{"tie_embeddings": true, "init_std_qkv": 0.0277, "schedule": "wsd", "doc_mask": false, "dataset": "wikipedia_en"}
Each number is 500 + 25 x the weight over its row's rms, rounded and kept within 0 to 999. Layers, rows and columns count from 0. Numbers have three digits each. The size before them is the row's rms in percent of the matrix's.

# down: layer 2 MLP down (transposed), 1280x320, rms 0.0396, rows 18-84, columns 192-255
# gate: layer 2 MLP gate, 1280x320, rms 0.0396, rows 19-85, columns 192-255
# up: layer 2 MLP up, 1280x320, rms 0.0396, rows 19-84, columns 192-255
down18 098:499499502491477547504491516492512520476483503481495527507472499524444484520465504460549462470477497530456477487476462451486496493487530488531494508473460512493508510540487504533496477501486532
gate19 101:491501491511528527490491512540512547508474513509532527523512540486523534507514522463485484486517510464519486527522468531508503476461476500512522451505462525512497515520529502488529471512511524
up19 102:473491494496501477514477503501490493459473462507537547493525501490510507485554508465513503492465477477450518513515502481502483462492462487457544493529534484480487488503505478510477476481528475
down19 100:534491473499570489474483460473461487499525513484554478488461527457502502529474541477485560500494539525511500492480492497482513544554505515498471542520505518525461480523470498520504508500486485
gate20 098:478532486509484481481471483510528522486494501495473531531526466469504517532524508551532517526514487542503469514501529500505469484495476508491521483521520519551494459499501526488457464534508508
up20 097:502506490485510438536489498403484476500511529510515457476538537498468536519482503484530498501552488498516520483459518449498519524493479498478519517526480475477511523514491462491512498501539482
down20 099:502500477493583487497491450487505486562485479508491464495490477493518504471537540499486551502515520520498486537500426481490501516502513497503477556515511497465520495528525448508556533544498521
gate21 104:506512494489513490518478527500498501469482475492504501516430482477524507542494472471472518518481510528473539511511469521497448497508486493476520532510529492517514523518489519539492484516498545
up21 102:511488496500471525473548542500480488532477520507490483483488482451493481470439505503509469491521506452459488538466473510470484504521502510479489498511494453498515492493449513494478498487494497
down21 101:452512502491472511525488476505521502517518546525476507513535500461547481484479524488508509506480542495511494498490486531542512539498490488464498522468461512505508495525502469472486468498510506
gate22 101:512500505557492524492488460519526469517513465489493489502491500486493491520490474529454539466455499474531523525546486517527495446496496525502508460497465468478480535449482491514516555499511491
up22 102:532478505466499517461514513482507504475463508523470522554523544454504494490495529481508489473507484496556540485473536525500516545528549500514469502470462518497532496471509485482479555518465480
down22 102:521490492511506523505526512506521459500461494528503519457448499502477477522550475477502539478480508541461529469514505499521497528498528507499519500483487500528500513523485510487520510542511468
gate23 098:530496548467500488504524529488494497503525596542473490535552488502502468518504476528504530486518478495519451490513468494498485517476519540486514496488541532523536493507483501466511512513510475
up23 101:545491461503460522466497495489503500498503499511484491513477490533499504510516501514516501524514508546522470559464483459506445460479485536538474485512499489478481481507560485528538514476533463
down23 102:550466506493461493520487484458547528569478486492473492533522507526478535510516507523507504497509477507478488522521479507523499487481510483461479482518515451435519487508532491521536534524506515
gate24 082:469511462480485519494494531480485518538473479481519515486519504514532464489515475477471491456457498516539545531481543522519500518499523524524464525504469501496569503521554460455495475514461486
up24 094:537491489550526495503486515501530548475504503451463508508477467500492438478522505532501537508560506506498482502501518495507538468503479540495532483486497546514482502470541499526493509517492460
down24 087:422501483447501524486500500512460459541471481527503518465507537489514516485496493534474480537490467495468522481483468481496484480505515502522495538485486483493484566499510479499480481501497486
gate25 098:525436538449492520510491516507508515520562501510517471532514490516552543465509496499510501492517500509457506525497450500574507508487504526484529513452479465476469528489475449499517469582507522
up25 105:516554488510480533546511471510475474477521481479514514497463489455485472505513499544538504547520537472528541511526499496493496586490425495494507484524482528488483568517475498522541511483460430
down25 101:476543466521498505515517498520530414525464506457455510496513541456506506536522507513475492508510488533465480485439558527456521456491438515453483525496529523530462465508520483502491527504500454
gate26 100:517523472486485514512496499516521496455524504478511515538472482484481506531476524489494467496512501467488456513519504519477501508522461546493407468565476544529525492529501487500473517499559493
up26 102:501444455448484528487538484532489532537453492482500444472448488459498435529514531519496506492493497431493549527495496530508471507439506522470524539515524496497498497537518483493490531495505492
down26 100:491490472520488491473514490494534544511490500477485530502502502501517512486563494483455489482515504477510509495491503520509450482492444496494503438486467481539463510480517439508469526516536514
gate27 097:535493504442528532496499508455543478509498508492494499546504486476475500477497518480481469480477483515460469491512513496536452504510567515536566525486529500495476457500506482455492465481497492
up27 103:529521468456450504514448536516470489538457489528470452497522479503502475514465520482485540527540486497518547482496480535487472492463537482497516468477548471495511523496459488469565517516493461
down27 105:511481475482479466501454535522485502558476487514516498499499467519481495506504498506494547506524531501489535508546461537496481497477492517479462464505486533487527535484462500509504525481482458
gate28 097:462495471483490528510517461526506497489523496521502512476494495486487527459498471514510464529532505508496484453489506488470519517504518473461487462504517513517502492470508506526507495486504452
up28 096:490503466515486516526502502501510469514481518529477513504495501525516514476488502497521486543468552495517497485519462502525526507477471493487484504467498530520479513495487499529550499529541483
down28 101:488480516473492516493485487472502533503548511457498485462527507501463508509504497488524527508507510463527514498499519486496502485505537515455510565495509496496525492498491482490522496482510493
gate29 101:517566467506556510470513501514523474507485499517499499493498545485446518469526510484514520533497500511517495508498488485541470533490534492553470510467490517470504556499501515501508480508510482
up29 099:508466502486492490451497516524496489484509468457508490517541520473545498484494522490456513500569519495494494470489516531574462462492524460549524457486511516472515485468516508480525519515487445
down29 098:475485523444549492584519503496460512553480525575507523495504528477432502519512471504523469511494506477502498519492497513513506488519499457527489538508506538529527515481545463493512516505525483
gate30 101:528518505490508528492540461537472504525499494531519503487504488515545494477511485491467488484498503483486515499479509512535479476497522492543509508481489512516523471529472481489478481497537462
up30 101:480469497462498479487509552464454489508430451511548507473485482531516550489487515525510500482483524479499504482488467486483510505484519481525498503510544493539467493507467539453503511498520493
down30 103:501496507471519488511529460485469533538455487475502474543458483520545530513494485519471458536451538466508487455529509479505524503502529471494543489488497478498464466479514497485486470479528505
gate31 091:464481517506560503529527466506471534513447466508511551470545516526482487489490502501509494533484498495481506500491494494503488517461468502508515465535528489499532500498496453543492480494507515
up31 093:480499491481534516524528448531487509485493460510471491461542485486504516485479515507472528512501490492476497480483517489518472536491527487500507493513470498512565459555496466550536473502540456
down31 094:498488532528526482498499518523547507500496529492527447498519464511546499533535454479440499473487489477528521540452526525497527471528486542504473527505460494492474482471488487485434491480513550
gate32 102:544510542496515526480461523468474482514500468492488477510515485487467485491513477480512470485499495478493487466544561476520501481515440536536496549461534496511525475515507470524466476511514442
up32 099:504543473556517520497525502523513507517504540533514518528479531550525477532493512513504513498538500495539556516510516511484526494522497461510482467488454501519506509532493505514470479529466494
down32 101:535523509500546494446504512441523467496497532524536506498534558498502492508526497539505500427503490466519513534497495509485504473522505493519467484505449522471493491530482489524505483486503516
gate33 102:501492522536528464524508538524541484552526538507490515481515482458428551534508506528518537495483498446515503480542510506512515484472511527527479505459546497490494503519484495517480527525513496
up33 105:504507504481537506518443519507469529489486494502476528481527524480508468522509496503468541490501503509495507526489470572471512524473495496548468492500466541510506498511545460521492513502536479
down33 100:468505462488460509538469521469531505460530487491488499497486521490524532457524525470491482456492481499501525472520492523502484495509495532503504467506523463468484488497517496499485484449512565
gate34 095:477506495469487521496517460512512518483476470515522479557466485511565537481473480474495493552511503536519499527484537503536515504490492514488474482510514491462511523513457502470508467514484505
up34 100:497538468476469504506454468495505518512516495490528508539515496533487475493528462512516529500506520461488460483506511468494505502505495517518531475519499498501512533537457460495516510516501486
down34 100:513466508463498456505492524511532477501491461526496485449510513481502478571514466501505506469487523481464493497499508477501425498523533525527482523505469525498472503478476454490487526506511489
gate35 108:505474493507492531511516542480523522524496457495447419496565493493450518497483491496491514525519501557496492481476498511518531467512498491448499514498502482454489533525470466477544493460467467
up35 106:526451531516465506558496515482495497506552481547480515530509488516495520480461467491500462485500462471507499507479526514516481492497546500494517513474496472515471513496553496504465528495467515
down35 104:505505523489473533509496481500533507498518494496489497502467491518522501461469511508458503494515483523486512487460520543516507488510538513494503456453492497501535489514515515518509512514442448
gate36 097:523510470484527527454493490493514490470503479509509520460460529546470531514472505470505475449531532497532454510500488519513473486486517500458497533509481490501505455502505511513442474513455487
up36 094:465511524468494524488492510496540485511487515477523479499487505496560501479481535477511517510485516487507479517527503511468519518478504512448481530475510464514563492521512487465492500478531495
down36 099:532513505488487502589513523533530482557514515464524481480475454470501488500491511485486485469499521480558502540484468508497486494514516501523485482505530510467506507430488484490505568494458526
gate37 105:529513513531504526497549512491495533507495531470475499546490530481496495497483509479442507537484474477523516493502483534517500486526521489525454505503509501508532491497491508500511492473492463
up37 104:499473485501502469524510473523496438461499485520511486491513528496480517486515516500454506448524499518491473523507470503511500485509496491477509474498535478493492510503497496538477534488503547
down37 101:479474477506511507515495473491540514517519540555476518488511478562494465508446491507503486472491500502490458501507521485526528492489484530530495491507494501477500530469461533508484500492516570
gate38 091:490547485525553498489534475462511533452424511497501502524505484509466546486469506507499494474486527548522497485450509472486474525522483524515495496482493528484464526491494495475542510474525499
up38 096:523487501472554475510493522512511558483502533511503498477518486542456516531469516473488477510520473526516506435453494502534491490497525511494484499522483511510492533524515472512501485461537482
down38 094:488484500488504499506514509498499479489497506475429535524466508500507497502481492522484485539490486515519506520482527511491467513444505500508514471500534499476513510485455504429517481469512469
gate39 101:529503467549505495493495480473475487439523520500477479496497511472536535473514499489457502488507543472523523463546506443478519517530481464469508499515537491460514432506504513547503500525472495
up39 104:501512496483527479492452534520494523497499525477494531483520464485508526503494521534475484469495514462464499508501566488464505505511516525529524479497459482475486473488492514492493477514500473
down39 106:502507510463521492501514513502495499479515508526487499513451487505477512471525498473521538515468483475474496526484559454451532490510487519523498502514514502499468464520477549531472470482516487
gate40 100:560505553506478508510487508510496568455502512497487498501494495491493538503542491484478507496509500511544484482511573516504484474504467500468468511511501502498522476479525461480505484485528517
up40 097:463522466540484464496487453490535462487505487498488471532487497519480492538483471504481449493489461527482487470472484487506491543496501472507498550495513529534462560502463504478502561558528514
down40 098:521506541526476512480513521521501471459494498515511508499540469558487511508528468513532495531514512504475485466460468478514433532475510514486490479493552519499477420515502465497480493477532513
gate41 101:497500512522549500543511454477531507495491500531474504489521460496515516459514522502488505498498475526466462501487505524455569547528451563487542455472503520502500524507508507495469524502465520
up41 104:480535492519499492524499497521468452502487518529496480487544472520486545495486519453502505507457503472485511487510441507511508480496497532499506505426490497526490485498461521471535516527524555
down41 102:520531494511511488481509493533504499509495475458496498498449531506520488505500497491517503518508484492453482512513500522510564516526477467492502465548485531492487518494502490508518500554445465
gate42 099:476513490495464455511482478502479510487505523498482476454464437500486517530504520490488485493482468467496488535477491498525491510500442547493507471508472486517504542509489492482523493476478504
up42 101:501513525529436546502508508486464497533537533495519533493473537478485484473477517494502488538503488476549447489524482510499519523466492533468495479492483518485514472500546473510457519455560530
down42 100:518489519507456511500528497510472502492507474503465506501455522491549484499505531503511512461533510535547451495501555490490482522494538529482510487507510511463512511476490511529505492497481509
gate43 105:544516499513506484523546500507481485482453500504488540509508474510497525518506468475504474498485489516512498483492507483511512502501436469488521481501528506483554527495507496505505524521495473
up43 104:493493506463478529536545505522546479489501485537489501523533513483514505528502511554495487533450508515503484498516528510509462447487520527492503487537515483490530504489476523465498476498485489
down43 107:473463487513489501490478508510477482508479495531473524453486478446526508482494485526470492502471488526488528480478474508520465501498532505493501529508492460492491520469433484511512485517512513
gate44 099:527470503514512501487503510477485500485506496536468494519493500508487541531505503487477501470541519502531505498498508523468501468479550519451492531477468483565511518531503519542502518456453515
up44 102:481481475486458493510520506471525467529545534490503515505494501521505482496537483514515480505507501487498452498523477439530507469527423499526507459501497498475455532502508514494494478516512479
down44 097:479499495499456488497532512507495483507551531506511441521493530533544487510475508498523528486492477486488428535536507502488511487478505541480467476497537478504527450540502501477533500478526491
gate45 110:510507498546486463509514500526506486516495512480530522467506481540431477470486491522521516459502480497484502481518462469523525466481496469475489534531522506501482499500500548499504529546534523
up45 101:532507496504471525547521477491493535514530496484496441492470465513518473477509506533503539501495532488479502526497484530453522496496513496506486550567536483565537501540474508532451528554501475
down45 101:477483535528481475493489448500427518440536469487492476461479528468474484492492494441499477515502494491527526497489594543497572497521487479500493556517471502492470508466487531542493510549463475
gate46 099:481543466487504488543480511458495500525469500541512519497473450508527499476516444512490485481498498498504500485455468489513503496461494496493476477518503507508548482527522542461507480471533491
up46 100:524483500465507476513490466508504519533517492516483530512592536518487460488498513514494525499491473520512531502492505528531460555511497499480490505499538497513493500452492516486535482539526535
down46 103:494526481472504542507437515555466497493421485503475492522524522528502512489487519530490473488518488550536462484464474462481464555484520497504482507506485519492509469495502537490521516541486552
gate47 106:508482515516489524490522487514468535473521529492520516537508486494450476512475508559476487499499489510517450494519490536494473468458481533520512505526534503502458572518454477522468514535505490
up47 103:514486556474528493466507503502480496492491491507527527477466546528463499522473461488527494480491533514466528491504497522536474494497470467502489563510545480507499538525507461465509530496511493
down47 100:531521477497481475461494511510419539482455517484498511522500533531518535471469495469521485538481520463486518514487477549469518509468516480494509502471530486494548503504472556461495465480511483
gate48 095:492520540538544509524505460492502510473490567509539519511505534499508502478455523485474517527514518498538499535547500520517520515490507467552507484475515515521529449491522491510520496529511424
up48 091:489485483478465506539496518499499502492485488527484454488483518491472525527515474518517467491507498512444498498456516493468480494507485511507563501474494505481485503560466506494473543525510544
down48 099:463491489501506484494552487479509516545488543497483491532463518526487463521560473521479476532502497518508494531471477513500477490488527488543445564499519469500500553453493500532515507470547501
gate49 098:547500524507525521498497523498516514468502538501504530494512535543516519560460507474517499499494530501467557479466500492490520519523513515525541473504460526527460536447509515496516470472490488
up49 094:529458491476442533497538524500499518477469487523514527470488515486512468461487515502520505511483516536542530526517491490509485529534514501481468487485476563536462513457531491470471502495503504
down49 099:453483508465497528528455491522516504504470432502518497507492520473498526492523512505506505499488500527512472531524518485562503459533511446471493520500497531485509472497483507489505531510478517
gate50 102:496494462479501509508486524492485504479502495508508494474493506497450479492495475533514481506473524539491514526513529500495505519437520523475495526448523498527495534485514479476575499462493510
up50 101:514509493483521534530507478486491508505492511488493473493478486494516504501464528506531455527476513492489512481519455518481514507485513464478537476522546515495498478472524500532490485412498501
down50 099:513520474499503527503518460530535521453501499548522444520500549491474494526495516510516472478520505478473489466531478525467539517510485482471507486521536521470544498504435490490500494480486453
gate51 103:481533540526533477520519512530536509525493491502525502458502526488458512454468463472516508490528527496536498508478512496491522472470511503529545500549514465531481481526456539476533507442492514
up51 102:452465528505505521463480488481469490515500490489537530525489477492487512463496498531492516455489529481519483520488482555475502495546455492444526505475535483484504437527454474525478465539512477
down51 101:457519517509508498492539508471526499512492499481523475516498493482509530499456483493500490461486510500532501548522467490525540468477496497433525537484515484507500507510464508500474498480493547
gate52 099:493501496522508500499525503533539499518490505515479504526538465545483506485493471490518506499522498448525438505534482518514465509497488540477526520486482518510482448507482492516478501482484480
up52 103:489510521507501504496550484480493518536525467492525499549495531516483485540506483509468447490485483468476531492474490522493499479517514484509475505511508508508474474527519523497518492517512510
down52 100:498532509482466500484537513505522532517519515475482524540510551501509485525573506492495492505475504536495485551487535496501507515508509521487519464530479483501490486504462518517484475512492504
gate53 094:515482520501491461505489483491504495513513547503521481525524487475469529545504496491546521471510464512491459473449507553530486503492482493492522486440522484497490472455488489494519526516507524
up53 095:520502511506462544473490465531507496458504490489507531494505519497497491545490498507523488510511468440535474508537507502538539541547471514461523536466524485538471492517487525501511499499472492
down53 098:490513530504490499461479483467532516508556510495519539505487476520447505519529459535542529467505520491478499478489518463519484517545498513474531503494486534516474548486495511526494477505514490
gate54 100:479511487472545509497457507545542457492527483504533464515501541510492499514543486482553526530504454512493505515485506499513472445498504510542523494499468455489479478502489471499479498501511508
up54 101:505519509519482512506472506485517524503495505495452518534506516488502525547490520540449512484479514535504492501549500586523508515493507479531511467559526478529474516518518494461491477498523481
down54 101:500535541520516520492481518479531474463505549488506508492512492538479499512507533494493528487484473526505526507487560538505468499543550512536482474466511534527481461509478512540479495502489494
gate55 103:500489510512475529477509479518498513476538535447541469490519509528507521496527492531508495513514462489501475504485548532470510457524458529517501477466503481484469529497492491498506493521527496
up55 105:496462500506509518484490476493511531478492482536494432477515504498454493550472508480486494530533534533503469498502505528504560487500519522509473518514483524549501518556515506565454461494483493
down55 101:536508547462475517494522510525496525536521480495532498477487495549519493529495514510489506519483503510497482479491529504538511482505496500539514497499533448488511484519476470505507518485482472
gate56 103:481517486511525512460530525495527515527534514522526502536489520507531532488521455492497520532526558518479522511503517511510437492533505520500490481488504476451512540503517483499443497522512507
up56 098:510520507498477526496516506501535494490475482479479528504476452477521573478481544457527496562513513497498482516528466542467498468512463494499469500498513507526479484481544464474522511506510528
down56 097:524512533517481523478492469521494500521549439464515477491487515494503488521490553495500491509486485452494509506509466535528572528531491495526518527501454507574507472509486485496509498513494514
gate57 097:477514500509523518517493527507508519523462492448493497501517531520506517508469531476512519481482532513502459516500543530449503459518484486469511495473545512486507500503520460497521515503504456
up57 097:478473526492519539500516518514539523515484466460522500488516528511461506504476541508499468504510497506496475479477548478490495469474521530503477501468490507503479518494486492509470523508497464
down57 099:502564536504522538530511484476495534474524501495504503471514485499476527531488530487529534472482503465493538526532528506478492460540482461509473463529495465515498525496463482487496516494519517
gate58 099:492509531498506442501508516509523513480507513476484524527524546468485515524562476513506526499521466470550489535523526535509533545474492530510510499496466472474518520500524512512486546458528517
up58 101:481483475486539487488515481478510472518450517467519522533456498500513525479500526494519520468490478517479498488494469470490499487509486495530477514452461483508464492495521519481505479525567483
down58 102:511495485473468477505481455529501429496504515484492521473503457502516503511512494551480547485493517479479520506482536450517505522498486495519497484502494474473507488501548514460523507475495468
gate59 103:503515482533522523469506503462529513505503439517489492469538525572465482490500497535495511535496531455440519495540502513511567509530513528478452508523551512500517471523524496512531517537484471
up59 103:507493501469477499480551522507508457485457499513510479451545487454468475486485557474548537528516454490469497482549502509507508495489499479504503515469518491550511511528482510460480527474506459
down59 104:508533505536492493438551485503523510500514481524512520455508521500492478528481515497466476529540496488466507518534507513505492508439457500480515471512548535522515526561523507480508516505502443
gate60 099:469537505464509523485559485500490460466516496507538530471490532518505489538460467464541502529492468498478518454495493491510481514513489516476501536465449515485464500522487476515511498475549483
up60 097:443484482487558502508471551473529522466448478532481537506503496516496465448519539508492476531509519487500497548455475498478519501539495499505497482507527525542538502499490527526528530482494491
down60 097:509506493568470508506443535482441506514529515507476454504486507480456477500495491486517509502481509515523473512512517488475444491539454518510484459519484523535507477491508487479515483526506508
gate61 123:517516448518484537491517530483456506530495460511486523519475491476534503449467487526514486517478500479537458476528507481519543517494481509417503501509460469483532507463506458524546513478476520
up61 112:492497451513497535508504482470498526528500474530530525500476529528510514451455474522507502503473510473491467485470523463469536486511486555457505547518518508494509481493560548509521521456504526
down61 103:505489510486462516499503495490457511540519500503490484480512482481551486470467495524504489504459500421536529478515508498513529463508490510533508448486511483476543505500545475538527489494507521
gate62 102:491550487498525478543489522485488500486509459513463506464492476496462515563480518493499523498521447534511479482492474505496488466519510522467522491538511484507526478521488524516455546513472501
up62 098:514474504512498494492538508464538509526469496496498495503505491496499515492504531470519513489494488542517496470464519508475474503477500511473451508481485474514468545485500528496479509501501498
down62 098:483517508487491520511535485487544540496450466517515510467492492431485514451453542481456501468476490469546470475517554507531493479470517520447499481464511534501501486523474514514516492511476489
gate63 102:504485506495471510490500502481501507524477471490476548452502532526517487502496482482490549477494498495509510480525539526546504479460481457514486517456515506492474463519530488496487459543512500
up63 106:454487556486491521452472473506520478536510490480504482441513484555482518487477509490475487493486498528489514535510484495513518525482501465478485484518508486512491556502488550508509505523454492
down63 106:442483541523494497497455473494502467500503521492540479451507530500514482500499525505510502505502505498490497548488478505472560477456516519479527528507514482476495476531484533518484492516543516
gate64 100:486472526503531508520493567507544521547571494511524427501527540475514482537494521512491517500498511545511523512508494481513514502503545515531515473499504506513541496488492467528515505518487510
up64 102:451524521540451521511521478502529504515498472494521467491445511445547497500557494495473493460486523494513501451492484489510478486502491484492512497524469472468496505487493460482489477511498472
down64 100:476515496465471519557502518492511521497485546484511471507480519466515501537512484529505482512489511454499490445522514530494462535473466549477505542485517503452472502490488491491534530469515486
gate65 092:494471508519515493527499491480534535518505517499464552447484499475479528462447503521457519470484474448509465511520515455507495535533490484497507505495428478543507500479558476515494505501485514
up65 094:528473528533533516475532551517476515479545503448476549479466521503526492480520505541524494505508523481529460503472517504468506481496518454504498476548513473526459473515470533496506509468505518
down65 094:472477539492507512508462510523505502493519548498475500494476477491475523483440507518519492486471487518520473522497475524581535546473485542472480505549497468466552519505507509540546513532491494
gate66 100:477494491521481495513529512517470496506500498493525498476501493523513509464511513461508489494534549508458562517488508498486541492489434511510472540508538507504481485526507488506514476507525446
up66 099:453489527482495554519508478510482533497516428521489512515515487480518514457523521483506523499477494535481504548550464500492526483517500523509497454528475499494528477514513501541499512487495510
down66 101:531506491519508522517545474508525492476472485497526477503476494520530525470491513493476514491505491476503473516498525501502460444486505485461485472505497504475480505491537484529520484503470481
gate67 105:529522507506491461486511512491481493520515460538483459465522489503478450486529500488511472512455454456541537500507472471518518515463478555491481459506502508504496501524500509503478503492515503
up67 097:538481451476499491473507480522494538523479509513484485458547451545503520425470502478489479544509501516493483507503485509571535509500501540514460533507482497487511540523464481494521467496460474
down67 099:508463498491525519511497461511497508479530483453536586475520496526515509493493513552510481470558505468514508505485519521510506521500489469505513489503499507513507481529515482491543507467490498
gate68 104:501512512480562515524525482463504482514510515475504455516473490509546499492477551507499481482459451565509444470503537475471523478561488483567512519548482486474499519486519513483525502478557485
up68 105:510480452503518533461512476513511486507481465508464506503506471534461504481500485499473495506513516470525508523505442543491490508468550508405490513503487534525496514485484493515487502489470524
down68 099:467490487493470523563474454497516542502483505460481501465494489508486472502516491509508487489505517512481518527525521524450449498460481506456498508493525502495499499466481520487474502475564508
gate69 102:525502490511499538494470481528488471486520519512518474514509496516502549533526461473477533518454517509497456530510489484477463546534466484503476531472489524485538481504524485497528488538470468
up69 104:532528505566452509553501470470515522554510469536518479521516504519507537510537472527539474483557474495452509514531484461490486497459478465459505526544502455471478476516491518486550473502533468
down69 101:475497486486529510455497509513450511504485473489527518516488496463473511465506418453484517487487482460505494452519486528512501519529461530479480567542492508457492509526493532493454488480500516
gate70 098:516507455502479506528515524462493506457469516545421535500480500512527544546529499515495520518516481497521492490510483503528456512522494474522510548516520505506480497558494498482482541472487516
up70 098:524510472511501488514528498498487535501535502456534473491524500479532505542476463515512513474536490533509492472474464515550457492476496485465479502561504514508493517486503489521476465515517491
down70 100:488506454505458532518480474509481492487507531493476482520533484487495542501491512465502478498491509504496514489461505490494513482454494481517520488503526498497539508486505526503513521536510530
gate71 094:512520532509471535492513512479555501485453521524529547484491543526523495485483537466443562527500500478504510535472516483509512478482462505518490507471533519515472515485515529512484449530489489
up71 097:494483482497519541533469479497486505461486478494504466498504486523521520485509476493524500492525467524480515501518539454469547528513487516508463479527517512478504501463510487482483483460479497
down71 101:504528488500502492498494478518488511508541524472516457496500514515519506511481471495453538524484474500506501548481488519502482493501516464482511516514465514503519485558459522529515488525485499
gate72 102:529502502506469524486494544483498508460482502495515493470485487461503517503507468482489449475495507502536473483478525449452511527488497490504479513528496527450494487477510526512494476575528512
up72 098:501504478515515543493480519553496463522462498532472530482487500502549509492495494490506505497520518513506482509514529469518509483457495479536531515495503485452463479461523494482502509500500507
down72 101:468488493508517513530496539488505514526500531515457504480512492563479495472508499532480539477522502487488531518492496522541499475507493486494562511493507472445470526444449484522558490478483484
gate73 096:479473480475496477504518515501522485500489506501517485508524506546464506480476501499490485498528517495524473496511512523503501479467531484495490513520510466492456521458540532544537557518486509
up73 097:483486452464506433511520497467516517502482522471532503517476525520501542470537492498489474472516508532524523504486528468488495514467505488513525497532546505466512506540480477459559458519481506
down73 099:502460472493531457497485512465508518510450517511491514475471542500496515526504513494496471531526459523487491534472516501489477518476553482506448466530523527485523449489468515486504522499486484
gate74 107:470510507480507492437474478523480473540455551510444465513525511537563489487479497469492490490515500496476495485463504484508510462500482488530490503510511509532491504496517422504529531522487513
up74 108:499496531518452501489483501530517491537457503484459488532532514491517483523519486467492511462524476492499496487504512517507510547508547474519470505523489474508490520505490464528531516518525513
down74 106:487527492502463457493492477471493516509511503467489517580525521511482512465503471491502505492506498479541532456522507496528520517481512496481500478516494463521472526534457499525476488510452507
gate75 094:531482439508536480496511487534515506496480509468512475513502464500533497538522497544540463527508465459478502475475507490495538535531504487512525536470517546519521494506514517515522523541518464
up75 098:503466521482497503520519516554565506480491467440480487475499460516493516457542469494470512505509471459497524495475512519500512528541495564449506543525491524486483462521500463494512508504532484
down75 097:528502504475458531474480482471479497483507476557486467495488483524495493504431516504524472490512514496495515514499464513562474458461510485518480476456492485513486558537474495495504515453496518
gate76 096:521498498478479516515499488541458508508510493520500461538522480467516508497492539498498510496494475476464495487488478518502484502504491467509510523505522507500503478523522477551477491477556491
up76 097:453464494461469493479504524527517439491487511515484423550529510493496473528481525485506506487528475471539465443510545472543486496505518488527479509473473483493539534487497490512544516521501482
down76 099:499473510469492492563470497442502538485453502489509460486510494444501505511565538509510483568519517500479528504472509444521552524487529535497482533518526504501535485514474528521470490487509515
gate77 099:506484544488462463483455502516522506492486486481484509496470503457505538514554474501501515484511477535543504537532488446456452529519483556510477516497564497455483487490509523448461486508532492
up77 104:512485568467487468487458442490463529506512500487502522537499464485498514519550473472505497475506485493509479453524522481528496492455524473456501509497481500480477456493562515512496497489513468
down77 106:512486550538510485511510501535447512507523496491518501551497532497463500512485447504495443492514513490493485477558539464482482505512519510464498504489499457487497485473471508485499488535526516
gate78 100:459585481497511516448450537470504528470507512468460471470519516483473469465449489498527492480474488447532473494495505480500497517517528510519483527419481518507500482482496524514465500463484479
up78 096:475503513501546493498530506494525496486516516469486530430539485510455475493566475508504530442515415495484508489435492539486481531523465494512474526515490500462480485491522471474511476527516504
down78 099:492483487527476484476448520513468482481490498475477539538487477506486490508502474482483491532496502533481535493480511511536502521512470504487518523465520515506516495469461480497483481497540510
gate79 106:479483519485534477500457522545531458496513479490488519499543519512445496471519490492536538483485468445498525478451500503494510522500519522471473538492470499467480506507463518482530480456474509
up79 100:510525496535479456490503456505513463543486520479451501458500530572500493485477550494474511510489517511510529526531537487529494515513447477475471473483487511477498481539466521479521488534504488
down79 099:478509533533552510512496473536517504517470489475468492508493493548471492479525467521484506530531493494494519483496482485499459546494539519468559462510491503486507491552515527517485471503484464
gate80 096:510486527480517482483526502550494502497439570462511456489507533475463492533485501515503478506543489469486500466523443490481493524503501461476488491465502482515508497515527489483479485506537489
up80 100:461502488498509525562497525520516473483520517512444528499507519541550510492531451532528494504499512489474470521556499475497481496469475505504511499518468478477501501477538509514517502511532483
down80 098:479451465492481485483518488493504503511484490489485471525517482477524462526523532525444520475523537527548488457486478486497553475513491490494496467495545518515511476521514477460502526536505504
gate81 101:433509523497495485528479519551516487508531546551490486541435496480510493490470484486473465493513505499542500493453550559502458464471525483504516488514492514502494500485539511547512506445490491
up81 102:498510479478531524497489518542456462492485480573464532498493482520555518460479502491473463522506482477461542465444525497505507509508496495495494514520497540505525497483481488519526500519525512
down81 101:533508501514471516459484523439487535505480516497484463452508493501482477529510520505496500511505503490494482517530490458499474486506511544568472550473516539496469511447485515486481511489491530
gate82 096:502470541513515527493513489545498521495518475525500513489507514505509539459504467544487460514515466518522539501475478528494478550544492477478524453468561478508465500487479553494517527494503495
up82 097:484498520506512523437485469502514501549503494511490547489465462457523490479461535487501507516463526535488474511489505496498502493459496464514494536484481511484497534499476482539482523518517507
down82 098:471493505511492485454522513475469450483486489499534446509481517508474483513520517500461501513499554522501508484457478501539505516504502511430494471507529495512494498493474489465506463491489505
gate83 104:485487517516524543549552509522483490518523468515537527514512527482543496488537484497522514479546487527528485524507504493513483491534536490487507505525483511515530478540522437559519486489499475
up83 100:505532510503519526530517480535462497488494514486530538506516549500535495496488530445550482464463490477508503523502511489511518490451508540481484528516464500505465492503531512533522483508485491
down83 101:535512500534493479491520447514522512472522535511517518486520459553506514498489470434507460525516497450484491463484493488550523459490493523509439491516492522492537514491532541512495504507521484
gate84 102:515540489520531510451479497547495532542483501486462516506504456549480483526450476493462533495510497488526524453491513512533544519535489531516511523504483514511503549491473516490470531524495446
up84 106:504532495537520457487474449458493507495501489466569468450514484502525538500494518487510528477501532491504507515517501475480524498477478534461504474489468507506526500529513467508500480474469509
down84 104:489478507520516511494482453492496525487507527469534474489479542483474519479472481475494507482547498504477538488492473495498519494494486493529518522514530489470505495509503465499506488467496450
gate85 103:543492452540481507519484471541538512519469505475504509489527484479520520562513427479478510515508484523506504528482446470496454484534451486495497513491504520482451492456467484502513493507561468